{"n_layer": 21, "d_model": 128, "n_head": 2, "n_kv_head": 2, "head_dim": 64, "d_mlp": 512, "vocab_size": 4096, "activation": "tanh_gelu", "norm": "layernorm", "norm_place": "pre", "norm_eps": 1e-06, "positions": "learned", "qk_norm": false, "attn_scale": 0.125, "bias": "all", "tie_embeddings": true, "parallel_block": false, "init": "normal", "init_std_qkv": 0.0442, "init_std_o": 0.00683, "init_std_up": 0.0442, "init_std_down": 0.00683, "optimizer": "muon_variant", "lr": 0.00756, "lr_mult_o": 0.854, "beta1": 0.95, "lr_head": 0.0119, "grad_clip": 0.5, "warmup_steps": 200, "schedule": "wsd", "decay_fraction": 0.772, "decay_shape": "pow", "final_lr_fraction": 0.0, "batch_tokens": 16384, "seq_len": 1024, "doc_mask": true, "train_tokens": 132600000, "steps": 8094, "dataset": "wikipedia_en"}
Each number is 50 + 12 x the weight over its row's rms, rounded and kept within 0 to 99. Layers, rows and columns count from 0. The size before them is the row's rms in percent of the matrix's.

# layer 16 attention query, 128x128, rms 0.144, rows 108-127, columns 0-127
117:49 41 38 62 59 52 16 53 50 60 56 25 34 58 64 46 43 40 41 59 30 39 58 48 50 41 53 60 53 40 37 67 64 36 40 73 68 50 44 68 59 38 59 57 51 42 70 47 40 62 76 55 63 68 48 64 48 66 56 61 48 50 51 50 38 75 43 49 48 43 50 41 50 45 27 57 61 65 51 31 58 31 72 43 51 53 44 42 56 76 58 64 48 64 59 54 59 40 50 49 66 52 54 31 42 53 51 28 51 41 35 24 59 35 44 25 37 60 47 34 55 50 42 43 35 63 61 54
105:48 60 56 53 64 36 45 61 37 49 61 60 55 44 39 30 68 55 64 59 51 51 56 51 28 68 34 58 55 47 53 40 28 56 41 36 68 15 34 78 40 44 49 39 55 48 61 50 33 15 69 49 50 43 50 35 34 55 56 55 44 45 57 66 58 41 55 57 58 52 43 58 54 35 67 33 39 47 55 57 38 60 22 51 72 32 41 38 65 63 36 47 32 55 56 64 34 42 55 54 56 52 50 49 46 47 46 66 51 47 46 52 57 79 46 43 54 64 42 42 73 60 46 64 71 55 59 47
102:44 53 58 51 73 39 53 38 56 43 41 50 58 46 37 52 48 36 53 61 71 76 41 48 58 64 44 56 55 50 59 45 43 51 33 44 52 32 68 68 45 34 74 56 42 52 39 40 50 64 42 48 56 43 67 52 65 58 65 46 30 49 54 45 46 45 39 71 41 50 41 48 29 35 46 47 51 71 52 49 55 32 51 67 45 57 18 52 61 71 22 56 68 39 41 57 54 37 20 46 70 51 38 26 65 47 33 71 46 57 53 38 55 32 59 61 65 42 46 51 48 49 67 52 69 48 35 43
113:49 46 36 64 59 70 56 53 39 58 44 52 61 26 53 33 44 36 65 47 38 46 49 50 40 40 41 44 76 60 36 56 57 62 46 60 66 53 57 42 40 30 56 56 16 49 43 58 60 29 51 32 67 62 48 38 48 46 51 65 66 54 45 28 55 45 57 49 55 63 34 51 28 50 25 50 39 58 49 38 34 53 70 68 47 34 35 62 69 34 53 47 46 40 31 50 64 37 60 40 46 41 26 49 59 56 64 80 56 58 53 45 72 49 61 53 49 43 26 48 55 61 53 52 51 62 56 69
103:35 43 48 63 42 45 78 37 58 52 31 67 26 41 55 44 51 46 32 46 43 51 44 43 38 49 56 53 31 46 48 44 65 77 41 56 43 66 55 38 54 65 44 49 48 48 42 48 61 43 61 48 35 62 57 67 50 47 51 67 46 68 51 50 44 51 67 51 49 43 55 38 46 51 30 22 44 52 42 32 44 43 46 65 48 57 42 64 51 52 42 64 50 60 50 61 59 63 47 39 55 34 63 33 48 58 19 67 40 69 59 10 36 61 51 52 67 55 58 82 62 54 55 39 73 52 61 33
108:41 52 48 53 38 34 38 77 21 54 75 41 76 59 52 52 50 56 66 60 36 36 36 50 61 42 73 53 31 47 52 55 54 54 41 56 72 43 50 62 40 45 61 40 54 68 34 52 59 20 67 30 67 38 43 47 33 59 57 41 40 57 67 18 53 50 39 45 52 52 68 54 57 63 57 67 55 45 57 42 34 52 43 40 46 69 54 49 48 50 75 58 66 47 55 49 38 62 54 50 32 24 59 57 27 55 46 51 36 40 34 43 59 60 43 31 56 49 52 43 55 39 60 55 61 43 53 49
108:70 69 37 45 28 63 41 44 21 47 60 37 56 54 61 51 54 40 32 37 66 66 33 58 46 62 60 36 36 32 58 51 62 43 32 37 45 56 68 50 40 56 58 57 38 58 60 50 25 48 45 68 28 71 45 61 58 60 49 72 59 67 52 55 56 51 63 35 64 57 46 53 47 32 80 57 46 73 47 61 53 49 61 49 67 46 48 49 44 48 45 53 77 63 36 45 36 55 41 40 18 28 39 40 33 40 48 47 49 60 69 52 42 51 49 52 47 50 67 54 52 58 35 45 47 55 57 40
113:61 58 55 50 62 48 43 40 62 44 39 44 35 53 41 40 47 47 60 78 41 56 45 47 62 52 82 56 45 47 72 60 71 40 13 59 71 40 53 62 62 39 51 34 70 55 56 50 64 42 38 38 60 70 41 41 35 73 50 47 46 52 46 64 56 46 62 54 50 41 59 42 54 40 42 36 33 35 53 54 57 49 72 43 52 54 63 25 48 39 37 44 34 33 51 47 70 54 46 50 45 24 51 50 58 43 64 49 52 43 42 37 41 64 61 76 45 46 47 76 44 57 29 39 42 32 64 50
108:54 44 66 54 55 72 51 60 67 39 60 19 55 58 56 46 62 67 75 40 45 54 55 33 33 48 73 50 51 40 66 61 65 56 71 58 34 59 47 57 30 43 37 65 48 58 31 66 61 38 48 28 45 53 62 62 62 68 44 43 52 45 75 54 29 55 47 50 54 35 46 50 34 57 61 49 55 41 46 44 33 57 40 33 37 51 58 51 52 61 54 56 49 44 62 56 35 49 41 36 37 75 84 52 53 62 37 49 33 42 35 43 46 30 30 40 51 52 29 63 60 56 37 52 47 50 42 45
107:37 52 60 57 57 53 31 41 36 81 54 35 29 43 43 65 42 50 44 13 71 55 69 59 55 44 55 31 24 54 58 72 74 71 31 63 53 26 53 46 39 42 18 54 30 67 48 53 60 53 40 49 45 59 50 43 51 37 51 62 49 38 51 49 47 60 55 61 54 53 42 48 56 42 66 37 54 58 60 56 50 42 43 67 52 36 32 43 62 67 77 42 54 40 36 41 54 53 47 25 35 53 63 43 63 66 39 41 56 53 56 44 53 58 54 38 56 54 46 51 58 43 38 38 51 62 54 58
108:73 48 55 77 33 45 47 51 67 18 45 41 46 58 54 51 48 67 48 33 55 65 50 67 61 50 50 70 75 44 61 52 48 27 61 49 41 54 56 52 59 56 60 52 65 67 46 36 39 53 52 55 37 52 58 34 35 24 72 31 41 69 58 46 49 49 45 55 61 35 54 48 40 58 35 40 52 52 42 52 58 35 68 43 37 61 49 33 45 57 42 39 74 38 50 68 43 46 39 51 66 30 51 51 50 70 35 43 52 83 40 41 42 56 37 45 70 40 48 47 47 66 46 39 55 30 41 38
119:41 60 45 39 46 43 62 64 58 47 63 60 62 46 36 41 72 75 37 44 49 86 61 58 32 25 63 47 66 58 37 62 67 47 41 38 47 55 48 45 55 31 64 40 62 50 42 43 43 45 34 43 49 44 39 60 62 30 41 46 54 43 57 42 61 40 54 73 36 70 62 48 58 52 44 36 48 53 36 52 69 48 45 54 32 54 45 67 24 58 65 52 49 56 63 66 47 57 29 36 60 48 32 28 62 59 46 38 83 39 55 43 47 46 40 60 64 45 47 44 47 29 51 73 48 57 40 48
097:46 49 56 40 48 74 52 32 37 49 45 41 49 38 64 55 45 53 47 35 52 54 66 49 50 40 43 33 42 43 47 61 57 48 12 48 65 53 42 63 58 59 43 51 70 51 43 45 66 62 44 53 53 65 46 49 62 43 60 46 46 45 60 43 19 47 33 55 63 67 65 52 72 55 46 62 37 22 68 44 59 50 60 31 44 38 54 38 52 60 41 33 64 42 59 62 56 44 57 76 73 43 71 48 60 49 56 69 32 36 66 57 34 23 63 61 57 42 38 53 31 54 41 62 44 60 28 48
107:63 52 43 47 49 53 74 52 52 55 60 48 65 59 58 61 40 57 44 46 50 45 44 54 46 63 45 59 66 47 41 27 60 43 56 64 47 80 46 56 68 73 69 42 45 37 48 54 56 36 36 37 63 58 52 47 59 54 59 34 50 59 48 41 46 45 33 66 39 56 48 31 51 56 40 56 48 65 57 34 70 85 60 60 29 48 47 36 48 13 35 57 32 36 59 51 44 68 56 56 26 38 33 47 56 49 51 39 35 49 43 38 60 55 51 41 52 71 68 28 37 48 24 64 53 47 36 46
111:66 53 53 47 63 59 63 47 59 24 50 76 51 72 53 36 49 46 42 47 76 64 30 29 49 48 51 32 53 42 35 47 48 40 37 54 56 53 28 42 41 55 44 62 66 70 65 48 51 68 58 62 47 51 55 54 59 41 46 50 52 54 67 49 62 52 27 28 60 48 45 54 49 52 57 46 39 45 43 62 39 48 45 53 66 31 38 39 44 48 60 51 20 83 46 58 47 43 46 54 37 55 52 36 57 51 42 32 45 62 41 50 79 79 39 46 43 62 54 71 29 70 37 41 48 43 60 60
112:48 46 18 69 60 30 65 41 36 50 49 70 57 59 64 62 48 46 57 49 39 34 48 66 51 46 78 65 59 31 54 59 43 43 54 37 37 49 39 47 61 53 43 53 41 57 64 74 45 47 53 44 36 67 49 39 57 39 55 47 51 58 59 43 44 55 35 39 56 33 61 62 38 39 51 76 51 37 45 44 49 24 51 56 58 57 23 40 35 35 64 65 51 53 41 65 49 54 41 32 46 39 60 56 62 29 60 65 61 77 28 55 51 36 60 56 67 58 46 48 57 46 22 54 42 65 48 56
101:57 40 53 41 66 64 47 48 56 44 19 29 28 32 67 43 57 65 52 72 48 33 61 32 53 35 60 29 64 48 43 64 36 53 67 44 61 67 53 37 43 72 42 42 65 56 50 35 52 66 44 60 60 37 66 52 72 46 56 55 57 57 51 48 44 51 40 35 40 31 55 50 44 39 47 48 60 50 32 61 33 26 61 73 50 50 46 75 58 40 41 54 55 28 50 35 67 52 35 52 53 49 31 46 56 62 40 33 67 61 48 59 54 40 61 30 58 50 42 53 55 30 60 44 64 64 42 62
106:51 46 69 54 38 41 35 61 36 66 51 51 45 44 68 51 65 71 45 70 66 45 55 60 48 71 33 49 52 68 59 41 47 75 59 48 58 63 52 69 40 50 53 63 52 54 35 55 37 38 49 41 53 47 48 43 40 40 49 38 68 42 30 52 29 41 57 51 52 49 28 48 65 29 80 30 47 45 51 40 50 29 63 47 57 38 21 47 56 35 51 64 44 43 50 80 41 52 50 26 50 42 61 47 58 66 58 22 60 52 54 44 63 49 42 46 53 54 58 59 37 42 46 38 57 72 30 35
112:43 62 68 54 60 44 63 58 54 46 26 22 49 55 78 60 43 84 61 66 47 67 39 51 64 50 47 47 51 56 46 40 46 46 34 43 49 45 41 50 41 33 54 44 52 44 63 58 47 66 48 54 49 58 64 48 65 50 55 50 34 37 56 47 46 25 43 44 37 28 35 44 39 36 63 50 31 47 52 41 54 66 61 67 37 41 70 63 36 50 69 60 50 47 47 55 41 64 44 70 35 58 25 32 53 55 49 56 43 70 48 33 66 51 58 67 49 41 42 41 37 53 69 46 42 85 64 53
107:42 57 57 54 72 53 49 50 62 44 37 54 63 41 46 67 52 44 49 39 49 50 48 37 50 29 53 51 45 51 65 46 38 45 76 57 46 51 52 54 12 65 42 61 57 29 48 48 53 42 46 33 34 76 46 44 48 47 57 59 18 59 51 51 22 45 51 48 48 39 54 55 61 39 81 50 44 49 53 54 41 30 50 39 50 43 72 52 58 54 50 36 56 43 70 66 44 41 57 45 61 78 53 31 49 47 45 33 36 55 50 74 50 40 53 47 44 33 33 49 73 75 55 49 65 70 56 34